From a checkpoint of a small transformer trained on Wikipedia.
Architecture: RMSNorm after each block, no biases in attention or MLP, tied embeddings.
Each number is 500 + 25 x the weight over the matrix's rms, rounded and kept within 0 to 999. Layers, rows and columns count from 0. Numbers have three digits each.

# layer 6 attention value, 320x320, rms 0.0838, rows 216-223, columns 160-319
513480483479539514524476483544518522461487537521531516500502501500499544463503553502509504494473519482490519509489493479523470505461513505496494471508465515483486492504518495524522495534531501497532521530518540535507511521548533447490520474539513456481506489512438510496489487532487505505489497508474486537510479523520474463470488445508528489547486492515494493488497508437492521460465512486537490532517455497476520523444476489513540483447529505490489527525474454494560521486512461
503549501511487512472489534485493492501486483498491496509491538462513432509537523485499478457494515499517487484483531448483497525476501484498486481474495497460469482480502523523492496507504527456490551528494524524525510466513481475493528493532480569474495578509473512503525512536518522489553513491504527527490464508454484498527523494465510478507470531484539525504503483502491563501491492506471531473540487493460501480511509455506489517434496478490492489489514531530560464459500502
492473509547487520450542496522491469464516540545523502572481502472499496522539429473490467485535468485485496440519497474507536489456506510510475486468526522482482527522419462527502503479508486434519484474537490509486491437445503501507562500504475504487504485548552510530508477503529487527499500515551517532527509512501507551477534507479475509500471487461527486506491505492548520482504489506513508454479550512553491486485503503491497497485441496502481503471467522501503509511517488
517490509470469544525526436470481526523526484468522524516520500505520462552472517474532482486465514490519504540489502520499516524510528516535484473501545490463456473467520528520501474535479546486489500481493482439526502533524547482510494488499542547515504505550449535466541484477477562541480502510528537536535516527530488491519475506499551503481498535519490528502498523528481466486493453435499532521416513478486463490455493463552532506524526482495531483511514455494439467479493520
517484496528467520468482450454485502457509491528464472491507491518496525524472459488493495536461510541463484512483525528462469480519536501480512491537483485492555494539498526484497445527498488503517542504494506503498515489504455524506545497469493491541508485488502503498511524459488509518537568498484537487493545416493493514499535436433524485501507482508492467493506526525474513547490522489516546478442474495502510465525528491513481468489457499520533493508514525469467521437497509
491495482432518555470531542467524533536473506508512501468478494541529555527504516518451525489497469537513511504497465555514492515522500468527509513503513525485540498433486511556517520473556552501479480501444525556522478448467486478465486465460488507480590483552539459519498541512494490479499460518504489518484492488521477534525503513467498514489456487534521478460485456542513510466507518507535548476516500516506488484500525500537530497512483533537495524522501502496472513497513518
486455482463494475526497521506518512520535552541543473491543502518537491531545495533536502541518508461480506503515513495435490520511529533525514476537506483512537483472512533472476501497458488496519508509507485457514539496492447500519537521493495487504530519490546498505510484499537519525509502472510492521544507511531490487539497508508485475508458471460532466502501473520543495542493479559504528508467554492528490503475506499523507496513442513525511489504531473500491495484504492
509477534458481480538498506457437476540472502521494516521516473483483505526488514472533553474512476474497548510509489489494479484498482480487514484502488515505510487503539512476515512526497492504483463525503535498489481509551491485472517531507497489537548484477476495498485519484536524535479491524492486533502477490508493469554533515488487507528469510530514546495433524512477478499510473479523551485525490535478501496516483468491502465495498503456489516464470528544493483525480500
# layer 6 attention output (transposed), 320x320, rms 0.231, rows 216-223, columns 160-319
541497494453478509500565532522505455487495500440475468545470517542485510496502513507481485474487510531536456490469499527468463492502497484469476505519528500519477495488521560502525511518492496512476490475504460536501531512493473493491493509505493519472518483470469494492489504553564486488500491493505505506462529466515522502533507492512493484485499498487480504528536467515458540467530500513495505508445488511479538535424480533480516524477490473517480503522486489506501517502505545
506496521504536491501512510485526499531500509497494525512492481522524483491525499494508493512476459508513475487469495490558462477497530532509515471512519498490509517466480527490504515447474507532508511467501455430505489552519504532491519523531503518475465526450568472510506495490525520518510518509488489509510493531501467506524498512527508513519505501494500526524517524499479503527504542486489516489458490530505514531515490490561491536487503509477510490473501522495487463523526480
490502500503540506513464504522482528550501473524513512497514461538500517536498479521498450518430486509501491508484513524502480488520502495459505490505475498519495492498493524500493517483515489518507454537495520490500470491521472509468523527506549513504458477504504434474479505494513590512463542504500523545479501506488482540482484518498496573523509485518464497498509467482492486489518519493559506504524535524523469508501532516475461524527498499531545463546517469522498480503514522
449504497482493539469481490498537487508488549525473516489521491492501442469553519498518524494479508451493491451534489501512502473541505516537496459532415502514485525501520491505466548494495507526499498492504527555487465481492533483508513523496492511555523536531455477508505524478537445485506452494534431533519519501500491473459462491496482529484509511542478542500465424499524517509505497471513510486516508462467474489465504531502490537463515464481513506480493517482496521496465524
512506559464504531502482516522479525489471557504497487479482475527510516508501518495536515469536518520501491469528501533537499499520488496481463469514530464482542485497504521535512475447541512500487494548508511517537504515511480479510536486491455488481510501487498478509499525533470473467500494562515511507461505537504482506504481507504504464532476474500525482506521491524478489517486458506486460512491475491456485455496497467510482500530493509459466506523496489493495517489469495
503455471510478455496487504522491487514524526511468503500500491504494457543537480501557484506553519543467498482512520567437483517457488494531529471495515491479470538513537459536498506476466527504492483452468468484560469552495523477478518503533499513496492548515527523492517482460479505503494486408500512489517477531539513492476514472498482481487479501517504529508516538475508513514500513493511521480556537475542481544508541481541496444472534455524490539527533459555495511497496442
451478518514509510537491509534532509514552448537486518533439567544463491519507473482534524502525553465497551466541506466533524465524494494493498501533508492487491540525483560538468485490488502484510486474517537509502473518499517506524499476466481487495500515499464509462463442477478475507543485475497465497446512505478510506512501532501517509491557491521487526497441509507521516520511504474463476457566443515471499494497464494490473499480514503537503499478538541499460505496481470
490473487539455518520506479482519489516528518471475476516499522505538554491519517494531507464515494501518541476433490514517500517498478492488487477512460469509457509499470503520490493531517480498540520500488478537512459531508495516539501502456494476502532510511484485464499516526504495500508507456525512504476516432502460532510534466522519533510519490520506481525466531544491557558486521488521503505524505456485502523464427483507492499530456529491477520507501515502451526473539474
# layer 6 attention query, 320x320, rms 0.0815, rows 224-236, columns 160-319
502491547533514467468505447529516527466489513476505538492501494513498553454509523515508482502495549480500477499538494525479488500475492498491487481508452493522498491534506483512541491487502476498481512508509499496458499486493521490501528520481534476486536499462488480482517490474535495514531498503506501505544496488498500495490449523527498487484498504462493500496494541483467520494502480518517486472462479570540481468492474506540465507528494594511508498500491538498469506497460512
503509481491484509471488466509525483478498492515535537489523451478517516525508522489540470455464527506462542477485520484528476479452514515479521516454496512546449514477505538538510521486477497477492497471510510475513456492532515488507507504495476507473542476494477477536472479478534496497543488491514511489483498530522507486469495470496543468536517472541464551491517495500512527452512541510496513538504556506552488524474498534497459502464492464499479510484476497489502487487486559
501475544523486476475511495541467476462490510553493487535465518514463503464476508538550482500498511503524510506548524530480469489480488483503545528489496499484472467518501525540478484508529455508519545470511419518477522453485522513572501524552501494492463495501494492506528468522516428499506519502485533480484531478506477494493495535516520488426463462484502491490482500501489505509505506530520524482512518502541453473525509508515558521521522508514455496509498504509471477530508463
509511451538473504489543502481497492487479501503528506516505473487467475534492499468517471492519542539496501459472469498509484508467516500464506471447495537508496504459459498531569512511517526514477477511467471543508512481517531528539529483522525460474463488470513476503497474498538490496524514512493498519516540456493463514458487502477489484533526501503506497500453507498497534473483490520533500548441517471489516509473499511489488498524495506512499516510519480479487465537472530
509472482508541507455507513481474501546517492458481538505485484497447498476512488531510455488500496542537508498539526495493482496517468470475474499529509476499529519492477485536484534520521481536524514565513472490503501508512543538453531477514474483540472495499497476519502569470477545512500555498447496491436460535536512486491486543483502512550488443516491501483479512505525526556549479530518508507506477464482525525519470511465523475484487481505549509524503464497507503493511552
522474518495509473458494457524504519508532512475505530513486538486479517447459497529500486497504530458493485485536477532486490480505477476489489507468499484498502492550509498503522519501518487465478519499517485472494483516503528488474493517458523494482478575519490490469496497512483483532471490504515476538513532469499525487512477519489475526446496527501484498480496541500493486516498516506492483510480470522506495462505489501537501499511490542482497494521480495499532497529512484
484557484468467530503498508493475510486478523541479517538500475483492457505505498436531463478520455498531517485504483470505476480530483512494496518495526540456472517507525456455472516518494513480530466502463524492481490521516506531496495534523502493530495498573498495505452484522483503478533517512484543513521530541491471517500505446464453497532529526534521451494472511508483487524505521470514507543511495486482459544490481550457518493508525484528469518520535519516494455524512469
498477515495536570496449466508488480521480528482499499520508517499482510540512520510536483505481446501468526487485509511497499488481476490524497535499513471505490509522519491484482489546505524494491488506494526497494443521507458460486478472552525530519461532544528532502515544459511499487504490499537494537494460477509500489494506498508508521472505530542496538518479471490517544504494504486484541513509502476494565515494522495501481483506489474455509473553487491467533493480465547
492492465487460506498495483531517473476498533513498516577494522512464461505530496491514523503485485469494462479507498493487517455509450467465473457543480489462499497504473484492490479504502553506496471545492499532526509475541484487506502472521514521543482519556509519543531518488446528476492529523525527518489491488491478532491524505495493500491481533510516469500469443469503475526480524489509499503532493456462537513493485506464528528515518491522496463510490515506502497493504518
519481533517489491447517508551505504483491482486504490509482543531484533467500523551508518494479564506452471452536512513497482513485515509496508506500486519503497475509492515481485478527473484444504497514542482486499486477468501525499506523499496462443509503497503502504480486521486480507474526512525507499526484484515508480542527513478502502499493475499563498488497498507462482524474493505515472488475502512474478467510511495538477522524457540466500491511447521486512499527486466
518510541499489494462507472473490483529527468471526491471496531484500535476467481504515514484505533477506479526494485513511471534505496509456538513501529527532515505476486543506537494452504445495513508474504476493496510484463518515500502493503487493470476534493502464506507486469508452543493460499519509518537505523515505509501469483552515525476508535467521493519522513510477479502487510509514508487501486524475482519492518475491508539554485506489516545447502516529451528541515493
493496434479451504511510490502528518527490495531505524521517493501527477560523518468491489481476489495488542542483485494515491451484503477461506496495514448471500500462526515512527525517502501537514468522489519505495528499529465517523499466518500507523492487498508498529492499485495543488525488496512528519493527522491500498493523506477508499516501497512506474504481491482524530470523521501502489520499507483522494556464483537474501502496508486536505489496498515483506531476520530
510491495451482513496536522534505520499470483490452493480485493501499479515471519463494485486521491501491510475525475510497479459512511477516508473517516515487498496471467489516509502506527547524488485464490488514498508480539489516502503484463507468513470486478478470524473493509513484503482535512473552489517531469489488499419519519464482523489515525478509477535502479515470521458475505497528472496497506502520479454523504498475526530508503525506523515509509518562505444497519495
# layer 6 attention key, 320x320, rms 0.0822, rows 224-235, columns 160-319
498508475514500523512495525471521478470499471464531497471498484495531490534483457521547474472446493519553476488461496500478479459519506554479513521474502515533539473500489522504473527514497428524527530467467469498482511469557483472521491542537510460555507513517529492489468445524466490528499515459472555497515482472442528510530477493525510512507553445493507522523507513487479467519469505454457445491479531474507483511514536485491528467489479458514539517525458497503476469503495507
519516508503533510547492546468492456499503502474487544483490509498472524477463502507493478468562488553512486534470487487545512463509513483512501505526509557475489496522522521489498510536510462541506522493492501507424522488496506487437522509496484513539521507480523508499525494497501530497424520473520522507449496496451500515476484530469463504485501496514498511462518504495508489455490472511539531494486511498479499451535475446519508520514519559461498519528559493479493461491500468
487499491556480487518509548427488476530498477477487505485483450475541514465531458474442522493499514494475510482517511496496501521494524472521521492509498497500512467493471497502509504556505577551546531512548464526509516507485474521524501510554464452513491473525487481528497531513543500536494528504481489444523494496495506492481472533457507457497522514515488491529508512507508499509531501498500542496457469523452514483503512470499479527481478521487521489463548476435512457514529565
501461499472516517500492488498491516458456537467483528515475503522491479499544510526515522492530497517484497496506495490472478489503500475517488539515476504501498481532530480459456511462477499522485519463510482526495504534452531517512492547500513507483555516548510539462522476527471486510521491497512492467536432496509517496479476489488472508515478519512490496465514462549506519494506497443495501484555501499518505484498538548504473492500514518469495500497487530513510495455524475
500518514465485506517484519488484448504519448540500478524483516488495521499504506493496518538453472467496482528498512485507494542519461485508528483511573488517463501502513528511511475500492546487522494510526507516472448470508488511527533488509546545477486502481457516496476494493500482491544479540508535521464545508528477531478509513485511481489494478486482533530523477538499499498499503534519511490477501509469502535530512486503482512500519532532503481514508539534484523523517440
510549512499470531541535499473489495512504502506500486501517466512471521500543460491512502490492506479524485497483515477542491460510494526472472499502446501511488477475521495495494486466495489504497515507518491537532503467514511539468485484497520486494521470502517515506480529495498529492519498523510514471500472514490524555511536488481485488501514454504505496488505505518509488471517533484504518480478507505497504500521480527484505504489480502471464489501518526502482478483526476
493507543477483474503550517511530474510504505486501473472521505479473512536497522529486517458493476489501499477519496471509475519515522497528484483476505496519511488495447495497485504578458559530522515497533511465514547489553502472498468493494506523460510537483482483512502495519525498491489493503492482455464523499471532471491540480450501449493464529529454474508512528492517464530486508505506513520477542495496504526499483506472452541507447534486498526462529495456543510517469500
471527524473462498545513530537491475500516495418493503526500501481533479518481450497513502485492464493503492498487521487520514487518495497450507479460493508472461518512511497491515466469495477478520514479486452517471532522500532490496506491530486501489546508524495523481491485506515455496554534496536500457499529476543497511507509471493477505513525492500505500508523508485503495500498468497518508502498497551515505457468514483498487498506493491497523492482516531479495529538492527
493468541508504504570509530482514502521487458535491491526465514482499530471514506450526505483470520505488512516535497518533496515484549521489507482495505481513492480516508504508463487477487510500513464484517485486482512500509556470495520520487516483487522511490469477478487492505475507469514486475492480478454533520497558507507481475504538464463542482489490478491533517476527486503502521504504525491436497571511517535492486492511489522496494504479526511490506494484507512515494463
466519477476526512510488499498490508467503538505502492493487492504527520479485514464510480484514484509505514531480466516507477487510505480489502490511503550474503531454481480529539504474538477515506507481483497536432497462516480476514503510499483508511477563477522516482544500467512523470491475490525462520523526498499478520478461533486489527472515515490469507485527501501492512516508509515520502512474476493486519476498504454511491505481513540527510508523520477488493496475501537
501504515510516510508501492509474502465502523487467470497503486510476479502517499495505485503498506551480532519496463498513519536516517498508495514532468509501480521519465469510474480536482503449507523462489482475538482484514500503478478496516536484517484527516514513497517512467486488548467524472499496527500488465507486501548541540503484526467491494529515498501484469455495479504532522522472472509465477482537532494512516509505542467523508500520466518485459522466488513503531511
464503525486511508468491512514495497492508475493513499486528486480457505539526520511501527536500524522522495472515469490507473526524483507489522493486502525493489492545462531531494503521483539480466476497497513490488493556507517479512530486478499553496492520501431494497497489500516528537494503525533496525468488498547486483488529494517513506511515532527493513518506489487496460511485478520459478520530479521521501535506500489447506517520506476495490506493503527525493545520469518